python train.py --n_layer=9 --d_model=512 --n_head=8 --n_kv_head=8 --head_dim=64 --d_mlp=2048 --vocab_size=38920 --activation="gelu" --norm="layernorm" --norm_place="pre" --norm_eps=1e-05 --positions="alibi" --qk_norm=false --attn_scale=0.125 --bias="all" --tie_embeddings=true --parallel_block=false --init="normal" --init_std_qkv=0.0199 --init_std_o=0.0047 --init_std_up=0.0199 --init_std_down=0.0047 --optimizer="muon" --lr=0.0158 --lr_mult_o=3.0 --lr_mult_down=1.5 --beta1=0.95 --lr_head=0.00677 --warmup_steps=200 --schedule="wsd" --decay_fraction=1.0 --decay_shape="linear" --final_lr_fraction=0.0 --batch_tokens=65536 --seq_len=1024 --doc_mask=false --train_tokens=470000000 --steps=7172 --dataset="wikipedia_en"
Each number is 200 + 30 x the weight over the matrix's rms, rounded and kept within 0 to 999. Layers, rows and columns count from 0.

# o: layer 6 attention output (transposed), 512x512, rms 0.305, rows 12-38, columns 384-511
# v: layer 6 attention value, 512x512, rms 0.0451, rows 13-39, columns 384-511
o12,237,194,160,162,243,183,208,258,199,219,258,169,187,132,178,234,253,211,173,198,144,169,200,158,190,269,249,194,180,206,210,207,175,171,187,198,177,198,197,232,168,231,245,197,207,223,205,187,191,178,197,205,217,153,211,218,174,233,203,228,182,207,170,202,161,174,211,218,223,255,161,207,191,168,233,169,214,197,189,167,206,220,182,192,186,202,182,186,170,215,197,215,193,115,187,195,221,238,159,177,188,198,192,170,197,195,199,249,218,218,228,155,222,246,190,193,216,193,166,199,202,233,209,216,244,184,199,229
v13,173,156,226,189,166,162,232,224,182,219,207,234,217,170,185,210,174,149,176,194,220,219,225,171,190,214,170,192,208,231,205,159,165,158,213,185,184,223,189,177,190,228,202,230,218,192,185,237,195,213,164,197,199,221,206,235,169,195,208,217,207,159,185,218,175,214,236,195,217,196,190,196,191,181,225,185,210,173,191,193,170,202,199,227,186,249,170,188,224,134,234,240,185,208,193,205,199,160,201,223,206,221,214,161,173,232,190,197,125,216,211,159,184,193,213,186,163,199,229,180,211,205,189,253,222,193,197,204
o13,203,221,214,203,173,194,148,208,228,187,209,189,182,199,186,140,233,204,205,210,238,209,163,199,162,209,185,196,248,236,187,230,197,214,210,218,168,158,215,208,191,145,189,178,225,173,199,149,234,205,248,232,220,212,206,183,184,157,205,184,253,237,246,194,251,172,173,235,194,258,141,270,194,214,168,230,179,195,216,200,197,197,142,182,183,222,218,186,195,207,149,208,234,199,192,193,232,227,177,172,179,256,154,215,186,210,194,235,223,190,176,235,171,160,191,202,179,217,188,230,209,164,236,201,179,182,240,213
v14,164,210,199,197,221,213,229,219,166,209,209,221,190,203,169,196,226,202,170,211,166,239,212,176,204,224,177,199,175,208,237,240,224,181,212,173,195,215,219,188,221,192,208,233,148,212,190,183,189,252,243,202,245,190,251,190,202,178,157,165,182,201,212,214,203,239,141,216,200,182,157,183,230,200,166,185,170,148,177,197,231,218,203,192,167,207,219,240,237,189,217,147,186,217,189,219,221,167,217,196,195,261,182,211,228,245,230,163,221,228,204,213,192,192,194,166,152,190,182,191,185,200,177,206,207,198,196,191
o14,184,191,207,173,222,196,131,207,221,161,209,166,209,232,223,210,207,137,233,241,199,212,235,199,196,218,200,189,208,158,232,166,213,194,161,212,230,171,209,170,212,180,109,233,220,181,192,213,178,197,166,249,183,200,203,180,227,255,211,176,170,234,215,166,193,206,222,222,205,181,196,135,159,189,235,209,207,190,154,202,157,214,217,234,164,215,182,133,192,138,236,208,212,203,131,221,188,226,226,180,197,184,202,192,186,202,228,250,226,222,179,212,195,238,221,232,189,217,255,214,191,202,197,219,185,215,176,199
v15,205,192,220,168,199,158,190,221,155,185,218,191,139,213,247,252,193,226,194,209,165,201,220,255,176,209,222,209,200,189,236,145,175,143,205,142,240,206,266,163,204,154,210,163,197,178,155,238,223,211,146,198,167,189,202,208,227,182,212,138,159,167,241,178,200,177,195,159,190,242,257,218,163,175,188,204,218,215,218,193,201,177,199,212,165,168,173,226,215,190,186,196,164,210,178,177,230,250,196,212,197,159,216,179,215,168,195,149,237,178,186,187,187,226,216,159,239,220,187,183,222,160,211,175,194,211,179,189
o15,179,218,166,200,219,201,174,214,248,225,197,222,219,196,187,244,221,219,214,180,223,190,201,241,186,156,194,210,256,190,186,208,236,237,211,225,219,191,213,274,180,234,191,199,149,188,207,160,180,181,206,180,236,236,182,238,178,245,230,212,232,211,227,179,215,215,177,180,190,184,188,192,191,199,220,213,238,154,198,214,243,211,204,217,267,230,183,228,206,245,202,206,188,145,187,212,178,187,247,264,182,224,183,200,192,206,209,198,182,279,226,244,189,168,211,185,196,156,239,191,185,251,200,271,166,153,187,174
v16,200,192,173,223,218,172,202,255,201,188,210,168,188,148,201,171,215,208,195,171,213,200,205,178,226,180,205,188,183,190,175,200,231,200,200,186,211,158,204,201,152,191,214,200,234,205,220,169,184,190,190,206,196,180,234,172,183,225,216,239,181,221,174,146,212,186,203,198,219,198,201,245,207,255,232,200,183,192,214,159,206,196,251,218,155,209,181,159,162,236,184,192,202,204,146,249,221,172,184,200,210,244,231,149,206,223,213,187,239,212,203,155,188,219,216,222,163,228,219,197,186,187,203,194,208,244,208,188
o16,186,276,179,173,181,197,218,138,200,198,154,168,151,194,209,174,161,195,214,207,192,160,154,174,186,204,182,163,168,172,176,220,176,210,225,198,212,237,145,156,154,209,237,192,174,184,244,253,209,219,178,180,233,206,158,163,255,176,198,221,226,175,211,195,190,211,187,218,183,173,182,189,233,168,247,194,215,228,200,200,192,189,190,172,217,216,213,196,187,171,192,160,143,207,231,216,183,180,181,208,195,202,262,236,155,196,184,204,229,235,203,244,210,206,259,206,268,208,211,185,189,205,155,197,144,216,221,191
v17,192,215,222,239,228,183,162,207,195,176,197,184,228,201,198,195,227,199,222,199,237,203,154,179,251,197,155,240,180,174,221,214,243,190,167,161,195,237,196,192,173,193,237,231,204,242,187,210,244,234,225,181,196,201,201,204,267,229,213,215,221,187,215,232,212,225,187,174,233,214,190,190,181,222,142,227,235,212,183,183,175,180,157,251,201,156,203,152,237,213,164,232,175,214,221,220,222,162,220,253,173,223,189,199,196,155,184,200,209,178,180,224,185,229,182,222,178,194,210,173,224,183,198,228,193,220,205,235
o17,239,195,207,196,149,242,181,219,221,206,228,169,251,203,201,172,173,239,191,192,178,215,224,233,214,207,232,196,259,253,226,206,197,192,261,137,195,186,193,222,204,191,210,123,192,122,185,233,183,221,179,244,207,231,221,187,201,166,209,198,198,212,174,236,202,219,212,223,197,221,252,179,197,205,300,166,215,206,217,182,155,235,259,167,196,235,215,188,218,224,207,206,162,211,210,241,182,275,209,139,201,172,180,145,204,158,180,191,174,255,229,184,185,212,219,198,207,183,195,231,230,144,240,161,227,198,149,172
v18,240,234,165,195,196,169,208,151,193,209,198,169,210,189,202,212,248,189,172,152,208,228,188,230,150,185,162,216,194,211,209,196,203,232,237,208,163,235,220,216,191,229,180,214,224,183,188,218,222,202,217,208,183,223,151,181,176,197,201,243,186,167,227,169,172,164,239,227,182,186,184,223,233,230,198,169,214,206,188,216,189,167,194,195,183,231,191,158,208,200,205,219,192,163,214,232,216,161,191,208,188,228,209,203,234,174,162,246,205,209,216,202,218,188,186,214,213,197,176,180,186,185,205,164,201,169,246,194
o18,200,178,209,253,215,220,209,192,181,171,222,228,229,190,181,155,194,185,207,226,239,185,210,231,217,268,159,202,208,151,216,194,179,230,220,197,210,203,185,204,173,194,204,241,207,201,239,220,207,170,238,226,261,190,258,219,175,186,250,198,206,237,201,236,226,182,220,170,186,235,232,193,187,191,209,192,167,235,227,229,201,216,143,132,225,223,193,202,204,197,205,161,181,201,216,143,191,210,208,164,202,173,178,210,171,170,213,201,218,186,217,226,178,201,247,214,207,227,194,156,218,219,137,203,202,207,215,177
v19,207,216,173,232,226,256,178,197,155,221,206,180,207,181,217,176,211,213,161,192,160,188,201,148,208,207,200,177,222,182,186,196,154,195,193,219,153,199,219,146,189,166,160,174,187,225,185,217,179,223,206,172,215,164,160,206,248,174,186,252,217,246,178,215,232,201,230,165,245,165,198,197,202,182,163,178,203,174,239,200,203,220,143,244,158,185,204,194,252,208,202,188,250,214,187,174,194,250,195,205,172,217,207,197,213,250,167,203,198,155,183,164,181,174,189,185,227,183,215,195,210,150,194,206,222,206,220,189
o19,170,202,198,194,236,213,197,185,152,175,200,163,157,196,251,189,227,212,191,217,156,149,206,168,215,243,235,153,140,172,198,183,231,192,191,185,217,195,200,218,222,172,194,168,230,207,143,177,148,195,145,207,238,166,200,183,188,221,170,231,186,244,234,214,195,194,177,239,202,281,227,168,167,195,184,244,170,177,231,200,193,240,200,198,225,175,245,222,187,157,183,187,243,194,149,260,199,222,171,135,188,229,192,216,241,183,190,186,203,189,204,198,146,239,195,159,180,157,210,293,196,249,193,176,212,215,176,200
v20,202,182,157,179,199,199,191,186,199,177,223,199,240,188,190,210,211,190,214,208,225,182,231,191,229,217,207,231,183,207,193,225,227,227,196,175,236,215,180,231,200,213,193,200,185,167,215,247,182,195,155,200,187,152,212,170,232,166,208,215,212,169,249,232,198,205,210,247,186,235,207,175,208,201,195,206,206,207,213,214,186,156,203,177,217,227,170,193,220,197,192,205,203,213,225,189,194,227,204,195,225,239,269,155,195,227,164,180,223,188,181,153,179,205,199,223,210,198,163,235,197,188,215,167,211,218,205,285
o20,215,203,216,211,203,201,211,230,191,234,184,179,204,199,209,191,188,206,189,173,184,205,163,216,196,253,203,156,290,195,185,140,187,206,203,195,179,161,207,178,208,174,199,214,197,216,179,212,211,238,211,235,197,217,273,238,183,205,206,235,159,211,187,174,185,223,200,181,188,194,189,231,253,178,244,211,221,198,161,202,229,247,166,173,182,206,205,217,197,220,177,211,165,207,213,218,145,200,192,137,211,214,212,205,162,200,294,158,189,206,225,279,179,249,208,250,215,194,134,177,200,186,198,198,211,163,241,236
v21,190,202,191,197,201,215,188,217,162,194,190,206,159,200,218,216,206,214,176,172,217,237,194,205,197,228,201,234,229,165,189,178,210,202,226,159,208,204,196,167,184,246,210,177,203,176,232,235,227,245,239,154,231,189,215,191,183,207,196,220,179,225,191,232,260,218,188,196,245,231,212,197,225,174,224,240,192,179,180,227,153,182,161,239,163,201,197,193,202,176,193,203,170,203,219,223,144,194,223,199,157,201,205,233,204,242,187,220,139,228,188,209,186,170,187,253,185,168,187,180,217,196,227,176,222,189,203,237
o21,167,187,208,174,195,172,234,241,209,185,232,168,164,209,192,183,199,248,217,203,187,219,208,182,124,233,158,194,226,194,187,208,209,218,190,221,237,196,223,170,231,169,151,200,199,234,141,186,201,198,232,186,158,237,168,260,243,190,189,207,223,144,199,197,184,186,129,164,185,194,212,208,194,213,188,222,233,188,207,211,174,194,208,160,198,209,213,245,212,192,154,210,247,174,171,195,231,177,163,161,266,162,214,185,258,165,196,221,251,199,180,177,197,170,179,176,186,201,199,243,150,177,183,184,138,212,229,193
v22,171,197,177,215,221,196,189,192,166,159,228,212,164,237,225,159,195,212,208,224,159,190,184,201,224,232,201,241,186,201,216,210,186,222,181,225,221,188,225,199,193,201,216,230,195,188,204,210,211,227,247,194,201,166,200,216,224,186,213,200,183,215,190,141,198,178,166,214,257,221,252,217,166,212,223,244,143,220,178,189,150,195,176,197,176,214,173,185,221,189,190,207,161,244,195,189,215,227,218,206,201,181,204,198,186,163,213,254,188,232,195,198,165,181,177,216,235,217,179,194,172,220,227,227,194,172,163,187
o22,254,186,210,210,161,159,219,239,239,188,170,200,242,213,193,213,186,252,243,212,162,208,151,181,227,149,176,214,203,230,193,199,225,183,176,237,197,263,255,230,191,200,194,185,202,216,189,216,157,210,183,208,172,205,155,198,201,197,173,189,240,198,178,236,188,216,191,249,166,173,217,219,189,184,180,165,210,201,192,188,160,176,200,261,226,249,191,232,161,201,182,197,203,176,214,218,219,192,218,180,179,230,174,149,257,214,222,198,225,195,237,181,226,213,180,191,176,172,236,232,206,185,211,236,190,200,197,202
v23,189,241,186,228,184,193,175,250,203,215,197,211,192,221,196,230,165,194,233,160,186,188,231,213,196,177,207,251,222,171,215,226,223,193,163,180,179,203,213,186,168,218,229,168,189,192,216,214,219,230,181,165,235,237,181,185,148,153,261,189,234,207,172,190,222,225,199,194,209,219,168,212,190,143,232,246,219,225,239,174,205,191,211,220,189,165,196,210,180,173,235,216,194,144,187,268,201,220,192,179,211,206,223,168,179,220,205,191,205,173,162,174,201,203,212,228,201,242,203,219,214,227,192,224,180,215,166,186
o23,204,180,167,246,133,169,168,153,242,136,211,161,209,247,189,164,206,172,231,230,198,194,173,253,207,195,187,207,190,168,223,185,176,211,219,194,176,185,214,194,241,225,216,204,203,186,232,186,203,176,230,199,188,188,177,195,186,217,169,205,159,262,200,174,190,182,213,219,222,238,197,208,159,190,183,180,207,227,193,188,172,155,193,185,244,186,184,247,190,207,179,241,244,177,217,179,221,208,233,233,154,175,207,176,214,164,196,230,171,192,190,251,198,205,218,192,186,201,188,227,210,228,216,234,210,246,216,231
v24,236,180,154,201,204,202,203,180,205,189,214,176,202,220,209,150,216,207,208,208,217,166,192,232,216,196,202,178,214,181,178,147,225,188,254,203,227,150,180,196,207,183,153,210,185,220,224,202,212,161,183,162,224,167,207,161,202,192,218,187,178,200,188,207,198,190,206,199,203,177,190,114,224,253,217,202,258,231,165,197,204,236,230,157,180,179,186,151,183,188,205,226,224,253,201,169,184,221,192,216,199,183,215,215,213,231,200,211,240,237,255,262,244,182,195,214,203,250,247,157,242,187,198,195,171,158,226,152
o24,193,204,211,190,201,217,205,201,205,180,224,198,210,237,153,239,186,158,218,179,244,195,201,215,214,198,150,190,211,201,233,209,223,167,217,209,172,207,204,208,205,213,196,171,174,226,231,199,189,180,173,177,199,197,246,236,173,190,205,220,204,218,176,210,159,176,151,200,193,190,192,222,180,150,208,194,189,234,257,204,150,188,215,165,176,208,234,201,148,220,167,204,211,188,179,196,218,214,190,220,230,174,188,226,231,148,159,212,203,146,164,185,219,227,201,196,149,195,160,172,224,176,228,180,163,256,135,232
v25,193,216,221,189,152,162,166,177,239,181,211,212,173,181,185,227,200,216,195,180,205,176,215,215,191,171,193,154,180,234,226,195,183,170,186,218,186,198,230,226,206,247,193,171,170,189,217,227,189,204,205,159,191,202,179,188,213,166,221,200,204,171,231,216,232,150,197,253,234,212,181,171,175,193,238,206,219,206,203,197,185,172,207,150,207,253,221,202,174,184,191,257,199,174,217,199,232,157,205,190,237,184,230,215,201,209,234,199,206,210,227,167,165,152,219,223,226,159,213,185,169,205,189,179,190,223,195,230
o25,183,224,168,180,267,259,177,189,208,220,223,213,215,212,158,216,185,222,187,198,236,166,178,216,176,213,237,203,185,175,199,119,218,191,202,194,222,199,196,217,205,190,236,190,177,208,195,175,242,176,213,154,179,183,194,177,208,252,202,228,205,244,207,231,222,185,204,199,212,205,190,215,194,201,194,213,171,204,246,185,173,191,162,148,185,212,188,234,278,149,255,190,210,184,218,156,191,214,179,174,155,264,232,187,157,192,138,168,161,250,226,244,220,171,211,184,229,139,155,204,158,212,208,200,191,250,190,241
v26,189,261,212,180,177,159,156,194,222,170,202,245,186,203,223,156,172,215,206,211,221,142,185,225,192,208,221,157,176,221,184,201,213,174,159,170,234,202,258,174,195,170,216,190,228,221,184,239,181,215,210,192,220,220,122,204,211,224,215,219,174,169,181,212,215,223,221,178,184,227,180,214,195,188,242,225,195,182,173,206,189,231,210,191,194,184,188,192,208,239,186,218,228,197,218,193,241,230,240,218,169,213,225,218,244,194,189,118,164,162,211,221,230,198,217,158,235,166,161,215,160,233,194,173,228,204,206,189
o26,219,225,196,186,218,137,217,200,158,225,230,174,237,227,143,230,227,223,190,215,215,211,222,254,207,211,163,203,191,179,224,202,202,200,185,226,202,255,215,224,169,222,234,177,209,183,177,224,189,169,162,240,168,185,224,224,191,189,183,196,203,201,211,224,225,222,215,196,159,178,224,183,190,194,202,223,206,220,205,237,250,195,210,191,195,246,153,256,173,185,223,201,247,147,219,224,156,228,104,238,192,195,193,203,179,242,215,175,215,273,205,172,188,175,208,198,225,214,237,191,207,201,202,206,187,200,204,144
v27,216,155,174,168,221,252,229,238,205,199,167,223,183,172,133,170,216,222,198,212,205,239,258,183,243,172,211,164,175,179,208,218,248,187,184,185,202,217,163,205,207,175,205,208,211,174,172,200,229,254,186,157,202,206,237,203,176,221,208,186,240,160,197,233,181,206,194,176,161,222,224,159,208,222,172,229,221,220,260,200,190,219,190,225,234,208,200,206,226,211,205,179,191,226,242,212,185,221,169,201,216,208,219,199,212,166,248,174,235,184,186,174,215,178,206,231,220,222,155,199,166,128,221,150,211,196,170,208
o27,148,143,182,206,215,235,247,197,179,268,194,199,192,206,212,161,228,166,164,149,241,201,153,253,199,256,169,270,261,208,192,166,216,234,258,140,201,200,215,176,180,183,195,220,282,216,181,177,188,195,163,294,145,166,268,207,240,222,223,186,180,213,154,166,192,241,148,188,160,154,164,134,236,171,188,142,219,194,154,218,182,183,213,206,254,151,205,212,207,224,182,146,180,225,193,189,235,238,176,206,221,175,202,224,178,230,168,183,170,196,209,256,203,202,180,181,175,185,182,201,190,199,278,210,216,194,201,146
v28,170,194,217,233,234,233,191,187,192,224,201,212,207,186,241,210,201,189,205,190,243,210,240,213,178,241,194,207,207,236,202,192,213,214,168,170,244,221,236,198,190,210,225,194,178,201,195,202,197,227,191,171,150,179,214,191,174,228,201,183,183,197,177,199,192,217,277,220,220,184,231,234,215,172,207,179,241,144,194,213,174,228,188,177,218,181,221,174,215,201,178,209,202,199,235,185,229,190,195,248,205,209,217,175,220,269,186,181,139,187,185,219,245,188,204,161,211,224,241,207,214,193,200,210,214,183,249,252
o28,196,238,196,232,166,200,248,226,203,209,234,234,208,156,189,195,217,169,193,174,184,239,158,224,237,182,194,200,175,181,197,213,189,196,221,213,209,205,197,195,178,233,169,189,226,172,166,179,181,224,169,238,255,194,146,151,172,178,187,237,225,149,220,224,213,210,154,229,186,237,170,163,183,225,201,146,194,162,205,173,208,165,189,199,222,223,230,212,206,230,233,192,221,172,208,227,162,219,210,195,218,214,199,172,186,238,150,201,181,200,187,199,179,190,196,134,164,155,147,191,202,244,230,203,251,173,194,227
v29,126,210,127,164,201,194,219,243,176,167,208,222,121,165,213,217,193,212,191,207,180,179,204,214,218,190,169,214,210,151,230,145,216,206,175,211,213,198,219,210,187,198,157,244,165,207,182,192,154,216,199,238,211,168,189,170,205,216,232,197,223,171,189,247,184,195,168,182,176,195,203,155,159,234,180,232,199,194,178,177,214,198,212,183,218,219,196,217,174,184,199,219,229,232,225,166,184,190,199,207,183,176,161,202,215,134,197,235,232,230,222,180,226,182,206,204,184,205,143,253,199,162,186,211,199,216,216,180
o29,221,119,224,229,193,240,217,161,221,203,177,216,216,230,207,195,217,213,161,223,229,209,200,213,209,227,234,216,266,214,176,182,165,168,228,217,191,181,195,167,251,236,170,191,247,209,191,260,194,228,194,143,165,230,189,230,162,199,193,201,220,225,186,233,184,186,219,224,180,236,186,188,186,161,157,240,233,235,224,228,214,220,214,216,180,176,183,196,172,195,175,200,189,233,212,180,220,171,205,159,134,186,209,217,211,217,239,173,171,154,140,243,190,197,155,189,221,191,233,208,184,191,176,189,221,208,183,235
v30,222,201,193,194,173,168,218,198,232,191,223,207,130,252,199,225,234,208,221,177,199,227,217,191,201,257,240,163,259,177,183,204,168,175,203,211,193,211,170,175,193,209,197,145,220,254,197,152,222,207,216,160,193,177,244,167,177,185,208,173,233,193,194,195,200,202,179,224,184,241,172,177,207,188,224,223,157,191,177,260,186,249,211,217,205,172,153,222,188,219,223,178,186,220,223,196,199,194,194,175,205,194,190,198,230,194,208,141,239,202,200,181,214,202,203,162,205,242,190,222,177,230,216,180,175,189,239,197
o30,173,187,198,223,234,199,182,185,200,236,216,229,232,218,154,246,150,219,194,194,275,177,227,211,190,186,178,211,239,167,200,158,199,199,174,206,170,231,194,181,221,241,167,180,193,212,147,211,237,197,140,225,189,238,231,237,176,163,192,230,181,176,157,124,188,185,189,157,252,215,267,193,154,233,191,201,236,192,235,208,192,181,205,271,157,180,178,173,220,144,239,233,250,139,188,216,224,173,162,203,141,177,195,217,213,239,214,190,151,187,180,191,191,140,196,184,223,233,234,161,173,193,207,167,209,185,214,203
v31,227,204,216,175,215,203,197,190,208,178,214,224,171,197,205,177,214,224,151,216,189,172,203,169,212,148,179,249,139,207,177,210,206,205,202,206,195,195,215,201,169,164,223,171,171,178,176,193,206,193,212,138,167,204,207,178,192,187,183,189,201,182,179,206,210,162,231,149,209,215,207,188,227,217,180,237,185,159,239,237,162,154,226,198,209,209,191,193,155,159,181,205,153,204,248,188,178,208,173,230,207,196,225,185,170,180,202,252,193,214,174,191,201,145,188,235,148,215,161,231,220,200,169,196,177,187,256,195
o31,158,161,188,160,177,179,220,236,180,199,166,178,230,178,217,125,195,173,224,198,272,251,145,201,214,155,176,212,201,216,201,166,152,186,215,196,126,247,203,198,176,186,200,178,233,176,235,242,199,183,216,208,196,180,239,200,201,204,257,207,198,238,163,198,145,214,216,191,191,145,180,252,194,152,185,172,229,182,148,177,226,208,150,197,192,177,171,180,184,242,198,218,248,245,163,223,184,245,277,220,188,206,171,228,231,174,201,207,233,203,203,146,180,166,185,190,241,256,212,163,231,191,253,228,241,185,223,144
v32,206,179,217,214,217,161,234,209,188,211,237,184,155,200,201,235,220,145,170,200,220,198,211,227,218,189,197,229,179,187,226,180,217,208,184,169,206,210,204,159,179,123,209,197,131,199,220,229,216,185,204,186,227,195,165,161,182,201,232,213,202,168,187,236,189,180,196,209,188,200,187,176,229,196,212,177,184,214,233,209,167,159,215,182,250,141,223,191,182,207,209,213,199,192,192,151,188,239,210,227,171,176,236,207,185,187,174,180,164,215,224,144,255,193,208,181,265,192,182,201,194,154,230,187,213,254,222,137
o32,157,209,162,204,184,272,168,154,195,207,194,201,223,241,180,177,201,209,162,182,233,180,194,197,206,183,224,208,196,214,149,239,244,221,280,209,204,248,179,213,186,175,204,145,267,177,211,250,242,267,182,183,186,207,242,209,180,198,160,178,220,179,215,148,142,193,206,181,198,181,185,193,214,175,178,234,244,267,192,199,192,242,143,182,209,175,206,191,205,185,123,174,160,157,161,242,192,246,128,184,164,202,211,205,209,184,219,212,220,213,208,235,169,215,187,212,170,203,185,235,178,175,202,239,257,210,162,200
v33,223,180,220,242,183,249,189,211,198,205,231,183,201,241,215,169,208,204,193,232,226,168,195,196,173,211,170,216,209,204,220,170,172,203,205,248,211,168,173,255,222,220,178,238,209,222,146,179,190,210,236,199,212,172,223,168,222,177,227,183,218,236,211,143,167,174,183,164,212,229,208,232,228,246,181,213,120,208,210,192,199,213,180,177,200,198,252,139,225,245,216,177,241,169,226,218,161,192,195,220,166,219,196,216,234,252,203,218,156,183,258,254,225,165,133,180,219,211,208,196,183,235,188,222,198,200,222,190
o33,173,242,195,165,252,199,193,220,218,146,199,216,205,229,234,184,171,188,216,211,187,212,258,163,211,195,159,188,195,182,179,187,233,109,241,186,190,236,204,131,167,257,238,120,174,179,240,202,167,209,200,199,184,245,206,199,174,176,175,222,145,178,168,210,159,221,235,202,216,186,204,214,205,231,173,220,212,175,163,199,155,161,210,230,185,223,172,226,185,189,174,233,153,209,232,166,181,218,196,209,226,156,138,162,197,216,193,179,211,229,213,166,196,229,226,188,211,180,258,197,244,183,190,198,185,179,140,191
v34,164,205,169,201,185,241,218,181,220,256,226,229,225,216,240,181,264,201,173,196,193,195,197,145,208,173,225,213,220,173,182,179,196,177,219,231,207,157,198,132,244,220,193,166,157,165,181,177,224,251,250,177,215,204,159,166,175,232,190,125,241,204,175,217,194,207,192,165,199,221,219,151,216,194,237,210,223,234,227,219,211,225,169,192,178,219,206,164,223,198,188,193,206,209,266,144,220,187,227,176,206,215,220,247,217,242,209,177,225,222,202,214,152,202,179,202,201,198,176,188,175,209,196,208,191,180,193,213
o34,222,158,156,201,212,166,202,249,208,169,200,178,189,231,182,226,178,177,209,209,223,175,210,146,187,210,215,208,209,196,227,200,212,234,169,258,180,190,212,201,210,255,148,208,212,225,225,201,184,113,200,209,177,198,144,198,194,183,205,196,180,174,205,183,227,201,172,184,200,219,173,216,214,181,210,179,176,203,170,146,187,189,238,175,169,231,193,221,204,169,164,214,235,195,203,244,187,203,149,204,215,145,152,149,210,243,226,204,204,197,182,185,168,224,235,218,217,219,187,216,193,233,220,183,220,240,162,210
v35,161,227,219,191,154,177,249,205,189,199,225,204,199,194,191,164,207,193,181,186,153,233,195,202,185,218,219,202,189,247,149,178,179,234,197,244,201,182,197,198,207,185,196,202,201,186,240,204,202,184,169,144,179,192,175,219,213,184,212,208,208,225,205,190,211,198,203,209,207,231,184,240,175,187,241,203,201,209,218,237,221,191,225,217,182,205,178,277,212,163,232,229,181,193,192,194,218,208,212,205,177,213,221,229,242,259,251,203,233,234,201,194,216,221,203,202,183,189,188,226,173,193,198,188,186,173,168,241
o35,217,218,210,196,228,216,227,216,235,165,209,191,211,228,154,180,240,180,257,215,207,173,181,123,161,181,133,231,197,215,208,210,220,195,149,232,205,195,179,270,180,196,180,200,199,190,231,180,214,171,202,201,182,195,194,170,181,236,216,205,190,179,175,205,179,207,173,185,220,197,212,189,198,229,139,173,173,192,228,205,168,189,140,200,225,222,178,151,169,216,191,182,181,172,185,211,165,162,204,211,200,206,170,210,184,194,150,242,178,207,178,212,168,195,186,194,181,160,231,232,245,255,236,230,188,198,214,235
v36,192,253,194,236,181,172,227,225,216,196,222,168,168,223,206,215,256,187,183,177,229,177,189,205,211,183,208,217,189,246,244,180,205,207,93,230,236,215,215,208,186,210,208,209,223,168,182,235,205,180,154,177,202,169,200,186,190,213,230,203,260,146,237,235,198,240,176,205,200,226,220,205,171,193,218,215,155,245,225,183,213,183,202,213,203,219,206,209,178,155,172,201,227,184,207,159,230,265,213,216,224,213,204,176,197,206,183,233,247,232,229,190,195,229,208,207,180,197,199,199,186,199,212,214,153,192,235,204
o36,253,183,185,195,205,185,185,225,216,185,172,201,205,198,206,187,128,205,196,214,192,256,204,195,172,215,159,228,195,149,227,200,183,219,197,201,184,227,201,220,165,240,189,207,112,177,198,261,190,196,214,219,167,219,178,174,196,219,192,201,186,201,276,254,171,214,223,238,238,195,180,190,232,184,197,210,231,206,204,166,287,252,246,234,208,155,164,201,223,244,215,171,215,207,235,181,169,191,210,223,212,191,185,194,216,216,251,232,182,202,158,198,206,133,206,203,195,199,185,204,195,196,148,207,184,192,217,207
v37,212,177,195,153,184,254,189,191,179,227,215,211,201,197,169,212,215,162,226,241,179,193,245,258,226,204,188,219,202,189,195,193,141,216,186,177,211,203,165,217,211,154,210,192,174,201,207,217,201,210,215,207,218,164,155,108,220,205,169,178,165,237,183,224,192,226,192,189,255,206,225,210,210,210,214,191,230,218,208,195,215,194,174,203,165,201,191,197,221,209,194,171,215,182,208,240,238,228,230,192,198,194,196,249,194,207,214,206,213,220,194,223,201,175,206,236,146,182,201,216,208,212,256,208,179,208,159,235
o37,271,187,243,230,180,192,269,150,191,244,217,188,145,215,188,231,184,210,203,203,173,154,165,125,262,198,231,145,242,198,226,226,193,206,195,229,163,203,186,197,202,208,196,216,201,218,149,254,194,213,153,218,156,183,133,157,181,201,201,204,145,221,242,161,177,185,219,176,213,206,188,253,142,238,187,165,194,219,153,208,230,233,231,119,224,243,219,185,220,190,191,244,198,191,227,227,169,186,211,210,205,182,190,221,250,270,186,198,186,178,162,155,199,204,232,189,177,209,252,231,202,234,202,230,185,164,202,185
v38,165,231,196,211,151,218,180,160,204,162,232,193,178,217,176,235,175,199,163,174,196,191,210,210,178,201,160,201,196,200,193,213,256,168,208,213,208,194,205,205,210,224,218,245,188,237,178,232,181,244,230,216,203,165,215,200,224,161,178,213,190,221,183,223,182,157,206,192,183,239,218,178,207,188,170,196,177,187,217,210,185,194,233,211,153,208,242,213,178,202,194,184,195,201,189,221,178,163,214,239,212,198,245,219,167,191,213,174,198,167,177,198,171,193,196,218,212,217,213,217,213,236,185,206,203,204,210,245
o38,213,188,196,235,201,203,184,234,178,190,152,144,201,234,235,163,218,214,237,183,191,218,230,218,159,178,194,175,215,198,233,207,191,233,153,204,167,173,142,210,191,187,241,203,258,215,204,230,194,202,202,201,212,229,232,166,158,248,209,216,235,170,181,190,190,208,177,236,178,195,184,206,208,211,241,188,183,195,218,199,177,153,183,185,250,181,188,253,239,162,199,195,230,160,248,108,193,244,192,196,209,188,169,215,290,201,206,221,196,232,251,215,164,143,217,186,184,162,196,222,234,166,213,185,210,224,219,188
v39,201,122,221,208,193,206,228,227,191,200,231,167,189,179,207,192,187,206,182,173,129,139,181,225,218,162,167,208,186,224,185,188,187,233,149,248,201,183,139,223,198,253,210,243,191,247,195,203,221,162,185,178,186,231,220,177,200,168,232,202,167,219,210,201,159,255,139,219,239,191,213,212,209,179,225,180,215,209,180,185,239,236,176,184,205,227,209,214,189,184,200,215,248,171,190,213,223,195,195,197,164,205,156,171,163,213,204,228,199,214,213,209,211,230,247,229,242,169,217,180,210,267,186,204,225,161,181,239